config = dict(
    head_dim=32,
    hidden_act='tanh_gelu',
    init_std_up=0.0625,
    max_steps=3800,
)
Each number is 500 + 25 x the weight over its row's rms, rounded and kept within 0 to 999. Layers, rows and columns count from 0. Numbers have three digits each. The size before them is the row's rms in percent of the matrix's.

# o: layer 10 attention output (transposed), 64x64, rms 0.22, rows 20-63, columns 0-63
# v: layer 10 attention value, 64x64, rms 0.227, rows 21-63, columns 0-63
# q: layer 10 attention query, 64x64, rms 0.361, rows 32-63, columns 0-63
# k: layer 10 attention key, 64x64, rms 0.336, rows 32-63, columns 0-63
# up: layer 10 MLP up, 256x64, rms 0.197, rows 0-24, columns 0-63
# down: layer 10 MLP down (transposed), 256x64, rms 0.181, rows 0-23, columns 0-63
o20 097:498503506524518515482561484532484508487508496453510481509465509462496489513484523472488463486504509485555496531505516437537515503508541501480497456497532460488509530540503493496525460468475519
v21 090:516561507536523525482479551445464495527493477482465483490498509531495489465506485516492483504502484504480487530508477461500480491513494472510530499474539525460449500470474538466528492527509500
o21 084:541524506526470491466508543457483501508516479501466501447464497489481503481537499475478492490533461544499505505547532499513511514465475467498488459511520487454477488509475483482508522528504545
v22 124:461509473507528482530487511476445484471494496514491472462507514485496525506506483518512476472526530505508517449528479518451551482472510469497549491494490443533500544481493479475522487500521496
o22 121:529456534471503502484511498478529445497486516495492515487476468452541489522520523498520487501505490559495525512553506554478468487455500529479480487502502507496486508478484527502487461545503478
v23 122:537471511451497516470512484542489455459501459503499516509500466519519507479476483414494496513511515512483554500517532520496504476484463490512477471484530513471486488526481513533507486506527486
o23 116:487467509511561500477531458504489518458505463497545535531532448487489494517500528494502506519482494447491536483503455485516553497508486489477517486517498485523470475476508508485523544512499481
v24 107:478517501543486460495556456518505534528507550453525497501503491504547501491525483496527440490497477505494494479502496487485524486517482570511500511487522515499517472495479491457534517486522473
o24 102:533542507506518479482503492491483524470507515516502499512529474529524502476531471502464473524477556511500500445483488492471492434448500486559463461478502505517505498466498487490507501527500479
v25 105:497524500485511454490463483540553484498521452475527499506497477542506556493508521488462484511516488540493500527510456481493544527523542507516491521511475498472500470525530474486454514492492515
o25 108:511522474536509440492470524451539514517552491521496509485496468491507505509490485503477493527478481486514488526487460511461516528530478474497521553481484534518474494437511468494522497515471503
v26 119:491521504503493488525499499449444472497512505457539482554512486519476511494480470484491540496482505469458444481525465485503482510517496539499517495557507503499500532459512485503518544514500479
o26 121:474535504529484489470492496463476447527515557485450492520498472473475493506515532480503484485509491480490476537503481461516452494485545478496501518502500533463510549496520465500518505546491491
v27 118:519510473498457516506524529487524525508489491485481490516549484512517488531521510539491501527519548472526514502517461456524467431510509479486477517469528526517476463490535537493510509534490474
o27 112:502490468477450554512530539507523499428533462490485497476532521502497533490535482498478492493543512483508518500535546497477488501476506504492470515487526495517504519502542473509487543479466503
v28 105:503533440467542467507471518526515548483490518497518514512491513511548483534509526504514526513483496505493494467514466529545510448494505521491471499538497524517454492482540495501485528481490543
o28 103:473516452487572520508489526508496520487497513537477482510486517487498488517508461507504524509509486510465502507466510521534517521510522466512485514480517538484482559451514470545515489442478504
v29 117:519517478467511512516507502526513537464447502504505509571541497528543495514447468517480547541495480493488518519495503463458510489509504471505518507537523468488495470512485499510471480511480477
o29 113:499505469520492543456497506528476493500513546519530545465506491495519499512492531512529504504485466476493501528486506440475521474501520484507551563460515486515520490497467478476511523478464527
v30 101:468553532460497529435505506516472504524522464539533486545511514504491508495478507498528476492467444473494483509478487473509483481498532508528496522494486543492476475517475508499484499478448494
o30 093:498512482493493489459493566552490560495485474518473504507497501495442513470480470459501511465498465526500463474507488461504510486487515442492533524536505474491512512483482483480486482494494516
v31 123:507469520516512526525489457516515488509431525500495497526497513505477479521470468519529527515568520477485498482490540507445472548445534507487501477528487510510487519485504488492492488468487501
o31 122:504487505464509537495499505530509437545483557489518528485508507519527467504500503524521508505501527488501454530484505490500532493523534547512562497512460482530516476537547511489519485501503513
q32 068:504542492532487505546539527522499506498516490503459500504491446508483502512496519483454458495486507506493477492517494477487488538503494508534526545549502478506484466504486493536538526467500429
k32 072:478529435554480511514516488544475498490522527523482494478500440488493493525488535471492468471506510497496472503502529484470491515520493465531485528537511464469521480480493485495468539499481536
q33 068:507456503517489476520530452505505494506507530493555523472489547507522452457500510524499481506520516493534504531484484513523509509499478496502580496508518547509523483504473512491462476458478506
k33 065:508490507522493485524514478503472493532481511473512501519510530500500498468486503527506488521477537468532487545492499486515518509531454521494576508504522547507492496551463498504501423472475506
q34 055:504481427501481511507487536506515490503525516453480526516534542500547539474526510492489444522482471533514534508470492528476488500496480478520505493520484477492504490531496528536498548496476475
k34 059:494505449517529493503486514533514485494494497497512508501515525484479466456521502490510491490470508525494522493476515497482518413444471468516506497470443458470485484529507515533481540520483501
q35 053:500521484535517545538498492508489504507479525482509527450540497459482514525465522485494491453493548505463503499453553516491476458486503517476522455515498496473503497524518479522465484531491514
k35 060:473466479506452449540489505517524495466496470514513528518515487481437497494472493504498484489522489505476502494437524495509462457474482480500476454540503478511524513488514519501517457500521531
q36 055:488526526549476455535546498537492509492534492538494482481496531506475498516529447471478513506500480492505505498458500492464528498495466464463457471487533532481512506493467493518470509464485509
k36 063:500530502525502471504561488544523483527523480548500489522503542488482506524516465467525464528456435486517500498482467512505501515494473491456499515469509525464516484485450502504504522500510492
q37 050:537504495522447539465482506492474500484465472482500445492521536555535494527476482537503511492491499508479481483529565518492519498470487486490485497486513526501508506482511520478533523517443518
k37 053:502499505504432507460485513472495472478494509479509456491532522556510510493527490572488511491516483499486480498551543521509529526464494490481482494501501538481533497522523525491521534482473510
q38 051:535458494484496530501470508468503528491490501511482450479501486507505520470557489482525480487503516516521499506496466542509489502492512479581544519500473484500512453498546517480475535514524475
k38 064:518477492490463486514440543521490525448493494496522493485528497509483492467530500522506496488499508532530529468521476518488507457466474470566522503509453477510515462498491514481512477533518533
q39 062:498501500529483471511492487479477486536467472466537517505432501439488479496492473470495493493512496527537459546522512529489495530512485478482463473486499495465515510508522540502485478548488531
k39 065:464486506487504474514504485461504495528471453474532471563454486487492492497510471508477460479496479512520425518533506530516476531502499499472530485510497499484470506516521551504507468523499505
q40 058:486446502490478493508468510493561479485519475490455494485475528475486494511465584482514451493519500533503538499480497486491483507496541518494492546508464491516498513504497513538521488496523467
k40 057:492448474537486541508499508475505478530513490519481504453484504487516462504484571466513499482538503538513508479476504519496531514506513540562479544514473497492501493486532497530515482530509475
q41 059:478503472529531473499486492489478482534461489507493472536520495490474505494475490471483498526485483467503483475467508519564533518545496486543544523490452485541512510511532507496538536463509485
k41 062:507448476513543486487494496462479530528480518493528487505517480462462500496481480478547517484491463522499499460497529504545508517516516506522560514500509497509498481517530454485504549457487537
q42 057:508481503468473449488521499480444446469468525431488472490485504477510526468539505504478476473540501506498466487501511520520507471466462503504481534508503523516534517488469503495492476492478516
k42 061:535515502474445463468480502473469454486478532441481466495459510489521551480519475509498498500512492508505523483518539493522489476462476540488498541483515504501489524495458476514528493473502496
q43 058:463515467486505521477511514494496527483489490532555497477464537469484503469520436493500493495535487489515451567500462493516493532471491493485500519479521506470475499490491518475468498523452506
k43 052:471517449498516489480523528486509511505485517512497502556520504486512519446500501510451466489548468510529475536497437530503508508531514483475525528502504511521476509504484557499524510488465475
q44 054:505508497489468527512532496457477517506490489515513507534503552547490469487510496485483502537441491515546483472496491460523527461485509555535489483496481483517502494559498487496505497535513461
k44 055:481499484492499537490558517458477515489528512531510498501485548505489538529546501487497519542471480541537512488481533464474485503497546531567508521498520508517501478533505513492476514499513515
q45 052:475465484481489499506549503529452542520511495466548519564527498488496518471495529481501499466531488515519475464540534497485455536517528464474531491512494499522493488489521494488499528514477491
k45 064:512524493495484498480504515571465522517479499488548521504519503475517489469492493491523507465517536516487446463507529510490475485509521449514522435509504482489514516478527502482526513556479483
q46 054:490473488535489468496505498511491506507465503497486547444494530487478496439427464534470526468506456536489516506496480475480500473475485460546504505522496473519494509497488478513500519518507515
k46 059:486520481527493485496507525497537519515440499492483527495450495493504513488432456517471515482470467526477530491509488455490481471476467503503524545537524487493505539543480501490527494488522507
q47 059:473489503505528518505525522521516494544451529507531528499511483485503542551511512495464497518501453519519501534509497511502506506473530484551455499568493480520479491482473538487503482479537522
k47 059:479490499516519506472478483481502513508510558534485530546485505510526466502452479495495484485522481519502457520489506481541487485471511462541477474539496500458477490497447481525478454514519534
q48 046:504478518485486516498458490524509524498451502520518503509494538484475453474511497550479478493530496508525472533532492495475528490487512535462506472460522488509526540487506482496476472422477517
k48 048:491519493466505578525507517532478484543440515523494519512507487459505481539503503512508493526471474498501512531527504509482518530505511532468509482492511515489483488541497509522547474436494491
q49 059:541541506495511462513415477461504501490485497498541463471537526534484510498512496479507501532488540468494484529473507509482535537528480487513510492484479496532469452523502519503490506482505481
k49 064:543524449503508450478430488448495501478512480524497471474534505508511507515513449485481491528508494492490505475489522534484530518508456500541546501497501513526508454519513531515496493489503516
q50 056:484495527501551500488466458492506528549509493490544536464494506485449491503520526499482517498498475453526497510494441455494481512511492547500538489488479475495500513505503516520439497506532493
k50 062:483510512491566477485504482506481515595517487492526546495485510476456496508511501525477508512520478484541517540478469495497465498506487535553527506504507478495521513516491515519497462518506506
q51 051:471497486517451488486445461478465473513523527506499490523536511542507536511481543472520504517469495456526466537546505469502486510484463479485516491534513504483542524515464509490511496511494480
k51 059:483479494522454498481436482450459487498489489487538460518521512555475506496526525473540528498508529491482500545518510471498502482469475492547472516521504498488536504511496518504508536518484471
q52 054:492500477556469471493504489486479553512523482534506498456464511500471540513473493501468488505499471500474498487501510484506500520544498464524496511517519464482489486478493452479538470478490575
k52 052:485537526542488450487521487525522519498470507529483484491483500541461487492501502526477472501457505453451483457518446481525507505517501479503484491511500488475466511506486469478526449490470528
q53 064:509506486487467469475520506510480442540502525503505539536455460536519493512451472511500488529497485512460508487499518506462501521491500508446549509518497473496537461528499532488524526509503515
k53 068:470495496488488499492549454502515452508478551537533504514482455500491491512507493515533526486525484521483530508518492478475516492530531494431516528492504464524499476504493513487469562508475514
q54 054:533504516509533508466502501457452528549492493464497515523520494544474520487487533529513463486478526450478501495515510488525543514504510475473525534523501536495487477461473523502535520476524472
k54 069:507482519555514520474499502501410499518530505483512496471528467512520477515493549510526523491512494479493525481489560493516553491506498467510507508544500475489497452477507509486493537505499505
q55 054:474526500468501556506477489543431525500475478500491507534438498513499520494456522509474514513504517453512466517468526470523508517506501482503514527473523530489540500520494510510476522473530509
k55 056:457520523470490531496492507514471511520476507507562470513465511517469484504500511536537490498546491438509476526470511482555516514524519499507523538496510520501498482535463518480485535465517507
q56 052:491481540506477492502484519449470505470499472500477495497505508518496504525545504511524492522456498492466530469491554547558509509512486505498540480513486478489453478543504555489516501482489468
k56 059:499517505537465509475463505467495531471485477498475521493548492509473503502551560491490521471506542530533506483479528519525515505504511478528504487535483486462498490538535519486441528502485501
q57 049:526451485496520513543507474479498479492438513512474477492502486487529526487546498492514507523442475509489516474489503505509514458472523465521525457481523465509451472525471484518528502512494468
k57 056:522482476487497527552522484494493497486454510498472525457478513503524550496549513480497509525504458524506492509480523509490506490473531452545493457493545515508466500481458518491478545492497527
q58 055:514500532449449507543491504474473516527481499532468469500543492488475556508525485506508474522471505487507538462522505527514466496519502506494517494484492549517527459489471522458475503499512530
k58 061:511497552452454464520476501479479496514511475508446455501527484505501512490514539507518481491495523508482534459506508490537467484510487497518461480484499505498516432491467530459482508492534499
q59 054:514488481464489485530496523465469474472509494491456509488526523490473429511497480511484462551507530508478501490529537475471488501500476495472493498500530520504464497480501469501503558496467553
k59 062:492499503479452480523507537502482456490499521497456527489520532473475429505533461513506475572489514482495488512486515489493494482531509487485483495494532494490519517489519496472490517500463564
q60 056:530506485524491533498492503475517483494485490497494501483541523496496524479535465536510487491503510494469504519536488502497435454471489474508466529507502500504505511514565544562537488510469540
k60 065:494511475527479498541502498470525488485513518474455484495511506493512560492548487534505502530512498482468551511554501513543437488506507479479478507503500515516488519532538521542541511491498492
q61 054:495498532467516538500482528491497515543530523504498471496479526531529499479541504500551549532536484511513470534503459510520474520536532463498487499501508513514507519463466439498500481515474494
k61 060:521507547504500535468446501538497513537532503508484458497471505559486482486518481494499546481526505523512458509492471522480500506520512466518494501490515537532511537496465462516515453474482492
q62 047:538530528482500522510489453481491464468490523497499473531498500451511493508530476511511470527488523490492540486515519490512462569509537481532490487523494514486517520498576510500486490469534495
k62 054:527521515457505490542514487481521477498513533461512492563489506482488468501551501510521463514517506478487508490515555523516481547502496476544504512510508561496494512505514496493462477518523548
q63 052:531467473452488524481480531504485493475493453485461503525501470495488517475494539473450523520521519516481527481539487511515512468522472484486555482514501474493496506528485541549488544504487493
k63 058:501455484465490539510484528502442467495495504539484473476498482500493504508509532460527518527499490511508488483511518524528511466559479486515512500515486452470468502522524522512441551522489506
v32 090:494476558512512527513501502537470518513476475502534492526485505542540488510530493510469483487517494486489548489543514537481452464473521480508452463496529480507542489511508506547509525477498495
o32 095:507516473525493429479468531484526471500492513497470483479501530489467518504501453506500455503477491522495478493467515490495529514501489527477555562503469488514473473502495506439527508523493506
v33 090:480493504486527523499476513498514503493509541497488502555523487472493478508553520539497480519485497510511528563465512512492483506505541503437508546539487527506508535455503488459487474532508495
o33 083:525519504525475501476490485515423512506478480503495500471481519503493531502461498490485499467478495467457492441508486498526470490505510495541525460451512478513483490539463528527541483471513492
v34 090:489532502492512486458486497497458486510484538497488488479529453474539520465547493441515501515475528497518505501446486480524526514508493489503482501493517498492487578493507520501507448494457502
o34 078:494497506520451520538514500507504496503477494518503516512481493502472484505507507558492479483521506490474488523565550518478475525496539544486528498489500529518490433491472540469482514499551515
v35 074:498481525489534445519479511492479499469508528470466502519461481500519511516526512475507510518422528492480457546477472485470533449503496477514500504499491497506449480524490543481498514503505491
o35 080:514486492536481542494545506518514506526519504507484494475528498481491500502474544535492483423551499549502535468513524491513478532512506525483509489509494508512543486490527470518488484479526556
v36 074:467527505449478489530529522463532451505455476491463523517504509523509498489538526512494521521511492529477454501514550537507468478500499537528489547503521525518505546505520521504491481511487487
o36 079:516482525518478516486524476521453551490536483530569507504481495497472466495494487472540500502524468483504496502488472474507515520510484456521512481493506477479489440492445492479494484521489544
v37 086:482510501562546496488530510480490491501485480550537529462487502498483512499504487508504483478464486485513471477457473498501510517512501491546547532446500469503539475469462471512476518465512508
o37 097:505474479498461517522479510495509488465495499481491493532510532482539469523480515505510513504502512527461527530532510507481470478485495481429464462527486522503505546553503546504510484549468489
v38 079:504497469543469492504526514498502554571467498536511512487502494525499505452515456480498511498487493502516447465488525488487477487555520486526492524512531464545480474486482486494491493517521520
o38 096:507469519509531532497512477524527438483524501467475506500511493468485511545517543490519489466528534460492529548494508529535525493500490522444534485496504514483515511499561490535494500487504491
v39 075:533522525544506439473469511504484471550516467489489478490494515460535541498543532471492481452505513524516501474501482508512443489498481482474497511479497495466513494517468489510450508506486492
o39 081:482477491501544565513508458476525524473490549508494555511518499519508470481473465536531522530499497466470496522470523475503510489486528536519506505494529498527479488500550471475514524492514516
v40 085:513469508522515509497522476503500497543503536466505513516547455484553478467502540487515503508489487448492482506496462530501476480487491492491505562463475497467515463452508507516520539528511493
o40 078:497520529448507479480481507534521505477491474517488506493507576495479478504501451504476477518509503526528492509501531480522524535482522505505489477500507495533465545571490509511499448483520526
v41 086:554490542514522521504501478508498500509511493504496499428487533501492467491510507500496527496469534534536516481543489509490506470495505499557519483495480472472503453549538543499475477513532491
o41 103:461541456501506517478520527508500466485482491511511481548508448507481536497479502468483521470525468500494467535466489494498516514505507480471502535531507537504516545480509479538532557480477498
v42 080:495521537558466460514488450458543475474504478511505507511510478485522477528515519496533496498502448526521514524501518532468528479492519523546485504474482512534494462488521471534476487488488511
o42 090:502523473434542499512519524538500511524479482503490500493477545518493487456458493516468519495535480514527478507527469473513466505482493443490476517505504474525492553479483508515554509504491514
v43 090:501490494461515534488520508491480495477496513507448477469468482499458513484545472496486505485529506510498501500536493480491492425501500492537487466484488505500481550524556449496540502535505485
o43 095:503533505544508448518515486513529511527527518515562504504531499545514481514458543522513521521487499487506520491470510526469533540540495525458525516520474514498509467519474535515480506467496494
v44 082:486514452497472458513547491534446505496509490500460473476515508502477525503510514474449501510499559520536500480482536527525527518510469481493519524506496517536515506480514466460514478460516486
o44 085:495501524473519527482470491471519489533462507505522538525485455494514515486517521537532507500479489513515530543544467493463505499493555513473468502456516466496470513511503537525462548517498499
v45 076:510486488477479500503519480530512483491490521498502524479482492481493514508464566464492534483533501546489497483461523502505510494476516508508464482484512503527466555488467511462474503590502510
o45 091:508530502515537521522500500477515494514494507485481474486498500487486474483554447498461472551466494452521480524551450512509526501518490504496547523505476500504505459505530511519513532448491510
v46 088:498488536459498508494582520505491491465511505524510476507489515497500497465478508506479461543511532499498480514443501521504457498495535535517557475483517473522483506500520458472520500514484470
o46 077:490476508521524532481448520471492509511503477518480525461544496499488525553529517473552524500460464506463514516556498507547516509511506449478516491536503507471485515504486512520494485479498523
v47 086:525477487453509540517475509524539469438501476479538500440483478463531501481498485490502500472514541534516508496509537540492505509494478561485525496540508498519504509494477527481488517492496519
o47 089:479549507531477478486492503469461512536518530506473501542534513536485529476501504508495491515456461468487460506497478463523491501504522462488464496462506546492488524479522443484488518481525509
v48 087:507523517462506479538514469506430536469468485503514458534448474488513469507516488488494512459509519470476521468557484493508507485514502525530468502494479501495518469501501512458474505475481474
o48 078:515499476537484514507516523494545489507517506496510561468524547499530513510512524545500478511485483575537511543461515479475526490478490460498503507474507510470492512510492483551506487504465512
v49 076:465484530516504526510522494478510471511499505457531453485497527498493512510531483480556475485506489482499461518523518458506492483532528456522480462501462469462510498556519496495505522446514496
o49 086:548534506499484467487485530509524499463496469530497546483492492513529481492472522504462538541502514501488549473506478526465523511476475527498534525491478537541505520496461498503512441516490506
v50 086:504509496507484532530473535508519447500472523506522506453503492498495554510521543498500498505471521501480571510518502495497484474484492417494505503512480534493520506476482510494563499499505515
o50 076:469498502497509492455537486494476534503515482495515512535487490519486495469470496486462508478537519500509434510455520472490536549503509569539525506523513488512484500556524505515489509512486483
v51 099:498484509485491478478502465460508426518465522496511524493497494492466495522471497509517493498529512475465516475472532504480505521486501475521541474509485565457502521487469445533530484477515488
o51 095:469549493496487496484476539548503573480543478518481486526544495531538485497523488495488483497486513498535488498536496503507484463499492512501479518464523444510506500514535530463518513511465489
v52 079:469432490491515472492499463497510494509482505509519497515471480505520508516494515567445514525517483508500511422525560475487497474486478515504516504495484495544501511483492524447492492503500511
o52 079:501530490521488497509503558545521507505558498500477512509503483486481488496511492452524492494472485515534508517437458499495499484535520510514477497501512476456509485494545463556482519450496488
v53 096:531528481482559486499476513495494522498487512527456500535531476512503481456508533512457505503505514486523481486455472511490505509544435509509534516517473515514474531474512493487439514518514520
o53 103:493488509542447548489590502495507481509493519487495498466459504506541509502511522511514508484497484506524495511534538496472484501483569525490476464473529499474502510496480523528524508505497480
v54 079:509487461534468507498503533508487530475498496423496495492544526515506512484456533504504476493483493485525548473522527469491466452509485470477489516521492504553483500480474526498525544501508498
o54 067:505488515463504520477501479484514499538507522557477546508440441508510518480515460457486535497516485517463468494493508534492514537506521525479523461482514521472506502486511491520446497497510503
v55 089:503456460480515538481472517529470497467476544526498519475493484512493494506495516502441495477536483512486507479511512497468480506457501522501539523511506498476555550491505484560472505512501533
o55 099:503535526516502479506540499469515515510501424519513502538532523493503506521495505485507457534431506514523499503496488480481521539546510497476484453490511530496475465517488545473500517510497471
v56 094:493472497545478474498540499502526512511505512505507570495496482460481488456534535478522485501487473469523466546515510505488506502512496549479451544494495531521473510459472513520480481494478490
o56 102:525539515420506516492462504578501494509509502505503461519523516537484492510517441538500530503510517502506494455496501538506486498480507453507501471487498498518498504516509497490532524520537518
v57 080:484455537492507448517454494463518500556511483506464517470456475481515430525488471493499511528477510518522493504502459516519481506522523499469512470501526501509482515457526488525478494518492496
o57 086:545526488481516564482543512517494529472499537513520472530548525513512553500508506462535478514514491467481477469468516460489493468482505521513473518502513508515528462496463525482497517491519505
v58 081:486506485516558516495503510547469491583511506527504483508531508491516505498498514542542483521502472483509502460492479486504527486521519520509488557518499535528568476483521494496510481505522497
o58 097:521476510495453466462504493483536468440484468501511526504470493476497489477495471482483470489510520527479494502505519508500504486472517469451523443469518479458464513517453518526479519484472515
v59 077:526500490543520532508498499484524517452550473489449488554486510498521502451499512489474489514511519470532486506472520513522501449492514494511467530455502498479532499514504479493473496436478514
o59 085:481475508474477506487511486509456451529460514520497492487482504499476438498483496507510515522488452589482533492541485514467523499494506496473496470520475469515502491509486511522510539527527496
v60 089:521520520479514503461516502539480481560483555479502504527476497496517490540545488522500468482487512490516471493521476481518499525527499494507512569434493483525513517520464516504512486502477468
o60 093:490499500532450492508456494511512530434513482510503505488534509525461471469499469482511533492532513518486511504467526525497502500486505493507467429531506499495492501469541508492486523486557537
v61 083:515517524485515493526488499488544502478528518514517434529520502490509525509512444434525501544488500499496460500495478511479481529519518536525468532484483501496506549514462495540476490527509517
o61 099:512497504499462523489514511513450496509455521488489519504493456501489462473533558540504498482494536500520489523511537487509552481528486471514532462525529491481491457466530483466507487466487482
v62 085:498461503544526493482532479495486472500486521495474494524511473522512523503509472508479494482437514508521477479520490506521504430455496496484514459507489523531506499514524430502494463549479503
o62 090:490506481474511514503472499499492520477516489536491482485449511485489486534479548468520497525531499507490540513464523506500511533561527516505479538497538481475494485489494519492454556439513519
v63 069:505501539517553507506484495514476546495526505481530485485512493471456481493504481507525498560494490500484479493512509497503546527493550542479491476508516508497549530522508508458556545491470487
o63 083:498487508501434502487488494508537477484456478490480497526495507522531520524490536557492488457458533489481524509496493516527488473525463474525523528514495475493473487486473503510494427469504495
up0 103:517529519466505523536473495492470528467496490508551464543466505526527486496489488506515470493520533467483476494492484469527487520536523490529482531473495454516467484559507536492498524481474478
down0 079:515475477554492462496489481502558453482504496515454512450481493540484495488488529491468509489516515541530538490492478492510494487476478455509516441546512491508501521499473495492512483533497482
up1 097:494501512487536435489488448464467498509492465524516502483447469477481481497469490514440529498515503515501494447519494463496483536491494500511503503509512460514467500517501482481497548545491489
down1 083:512500466530503539496529519550558485466492512484443515493535496529529510479517558508489460494500489509550503540494494494528503475457508485512533488535481494472515526495489538519493496501516497
up2 097:512503550560537454457486491488495509498504528539474492460495481492473492514475488461460497459540505478506493520527450479472497524493525493468463476505492475482486490535474482518488510502471505
down2 123:506498474480514531517529471500525508453438497544557508473463474524529460504503489534490493485523484510522499483522516492503525536531505495483513490498433551506506505528511499476479529490486512
up3 152:534461511523537513479521477485512515461525514501525510497508537492516469467508483457533504536537447517499518502513474517502457536508523478519522484500494488526503465521529473527522505511460558
down3 123:497466456525512518491518465455498491498489502496527440547509454518527487504517494540552541508537461517543493503542458471517506487502450520503512511493498502531520495510507482500509489498489513
up4 114:517458503514516470517495482510461509476525475517484488493502516520498494481452518520544485476489492538471517450512497486444523553536479509474507494544494531529458490479514451505514522506475513
down4 121:518485528513524534505520488532522523469509458469463524482484529513543523490500510478478474468536492534507478494486470490499480459491510530500513446465518466457519485537519522521473500468506542
up5 110:512474467490494483483561516519512449485529526486507489496521508531512497447509497500452489477526521486520440494500465515497518522456515487513480536476505486552521484474550497512516508494511468
down5 084:521482508516531486506528470505476527522510566505508487487476465446513486544460554499520515492509482511479517556488475462490503495510512506504511528516515489496504485535462510463471469509528462
up6 097:536504504546507511499525526508506486517496538504502509540530546518509479516514506496536509478515504530513495498525484500474502559465485504525531473494538499544515575490488511501455535493545491
down6 081:518455471500520494539495524518487535489523440486510494524473526514459468532492458511520498481473514486476505533467521483482476480497487494496481508505516499460491481448490509491572474529531499
up7 097:542529514514468499440510509505503514471496470519501514483527528553548488492503525493510487459523513510525507510531506467537547508507493514478544510520503466488470501525520546540512539522515505
down7 109:485490454511511473538497539492491481461500483567539483469489505508459497468474538481477490488490544509517521513486552529477505532526516507505457480519491482500465511470517535506530518485488488
up8 089:493487526503503521477468501488461511543501530492485539504489504540505539512530467497470531486439523467528487494507478529456523507524504500500529451483543501485529498549502503513464531494466506
down8 094:507536462459527472455511496542462511518492497494514508510552482497507533524530539499526484495483490536502514497501461473522534504515492452519541476480522498509530544482464523461508490524499478
up9 089:497502499488475518506476497480492548498469497502464480481494462489445496476497514481540479487505471456536571521482525525515530501505497512500518496498513513522494469549488494508498501427538517
down9 103:522501525505500484522519502525469533498488510483542480526500508491451461450481504521535478484513474541518538491453508450504524527498456499452520486505523502478488468481471474491513501450492508
up10 113:504507478507536482520557493503513482512508526497501470489499500542500490448493463490493494506504482516488483506515523495468499461475483474428505491489496489494524455466491530524488566528444486
down10 117:500481552528530527524479480479500502493484481470484476473493527484475464527470521502503509516494496464483540498495510519538484513534490526544510504513501530505488514519489494511485416459540545
up11 090:500510550510520502487530476507509455477520500509480493498509526499497499476498498477501505482439508523471491550464534503505453518503520474505495520550562468479490516494455506512485513447531474
down11 091:474487520520462539495532507512534504472472464492521505530507496480530490502506477500489507511505495531485461526534511548473485509454447515524471540516511500531474502515500523484571533519493478
up12 145:495499492512543531504497485510460493517522463477445507480502509476489498497445527456492475475506539515446471472473482486503507531524482515510529483505487510477486513522513496528506482568453520
down12 169:505537522520487524439496525485465463543530528488532501465513496498507524528490479508519525520488503520499532531460501499453493468482479490509450516509505511489477500518452509480496518559468518
up13 072:464507484484547496522516476502492482465470488515470491526572514529517510543532503516537494556485519449528508511536490503508533493522499499529528494478468511511480497506507491545493500548486503
down13 087:484518505482467466439492467526528502521490472513517533523511522505497464522499488554482500460491499466511503504523497463539492480533511529542462500520504492464496534511535547509525492468510529
up14 100:504546505501505529505554461504510481479491478495497509493496523506486493522479454504481480478491483515503471542477497570490555528536531506538491489504434511499489534499464487502474510535506509
down14 103:482496451482456485525497531499500497512519490490501466450483449471492496528536478461521513544516523562504516487523480472507507478493515505487450477502538497513502474458525479479525516475522506
up15 102:514546492509502533467526497505514486489483532501503519459533534487558487514499535485519484515475485502508548501492537438460486510501520473519515470498488538490478497503483545465508468537526483
down15 094:527476467466534488500498514517500530498500486473542477541506463488510464476495544501530499489512442479511487486491463482525506523460500460477468494493515467515520454495523465531515552501519503
up16 091:489511450484500505500503503520465490499464515507467470508487476499498478497498476506455553487505468491540510535484499527507489516507511499484447490525523456480466505533512479438499457458494455
down16 097:538509510518552488474516514483536500517535495496481512463535514477502496530505483458548472528483485481463471528519500500498503526467518460505485450517458512458505492531477545495464487509478495
up17 086:481500504492480523501479515513481474511461495534443506472520482519505510509557551528500499463483514470493528477497484464504479511529520509517487512566521490498490508503473487503541472494571488
down17 090:510489486454554518524511510478461497507500519477474520531487486462525475482463516515495509499524490484487554507505542471517455492562549474492443492518504477502493519489504487514508480498523530
up18 104:542539545492522530545504506485508530522530537533495497447506531472493494499489496480557499513511504516475490492509497448492525504464484487507537470539477538456492506498470492507490482510498459
down18 102:479501488505472522471517484458514466487471478487518483529478515476539537503503485528540484508517483515505560474484539532534514505524524498470480485446494487560490535483526511503534516506513524
up19 101:478467438522482504496532533527510532471491474509480519504483474522498524468473484496460509488543468543509485509486532506476550530490464512502534521522535479515503519482482496522503505457486545
down19 077:472521531487537470518509488544511465522492523485450504458503537499478533504482519499496508525522539472492477501489492490502508500487522487484540503512470508508425518526493491477514534534477438
up20 098:529530473507515514503513505507543512546517511492486522538516471462471506492502508484500497497467498516552550554507453524507487529488506508512478520515528474487455466452512555516484515494512494
down20 103:545459527500504523488516507498522525463490486501472517482517493504522434478510497465502530488522506502487506474500413522490494462477479495460536502539505531481505500508505472484488494545468511
up21 096:553498503527472523533480513505500529514505500527517454466506482491496494500485541492474516495531503548507523528500468494472523492527502499551517497525495512526484474535486457533561464491546500
down21 090:513466509485513489500533489457489541520485479496504499531503499498526529513485489492485491491477491517461482518466520467518477487530500519465517530465535498475489478534514545452432522511464548
up22 094:457526511501497545513524474483475540496489456483475501534534509526505495522494468532465515498475537481461500468539547475507510474517510512523484482525510526510500516527556506473504515505474454
down22 077:561508472514500471492451515522476526460519490504491475477532512556510508455503530493486522480513497527526549494507464473527485484480517459510499478532519483520528485467475492460484530483510492
up23 101:521487483449509490503516499500473505488520522512455492504515495549489454463483537486499486519516527525497523476474456495539489456497493467528512486550488486519498498508477549492567504506516469
down23 102:458521502501522537491492445446476500501474484510515548482468478467532527507498468498480514476480474502520462509536518475493455510479530531510453523465522504483492517538517488503466511496498521
up24 123:529520524494513515518516486493492528475518509511485530519473465495502554481518495459498506469496541494474504535490472481451503542491485476491534469534456514490514522508526522528498547481531559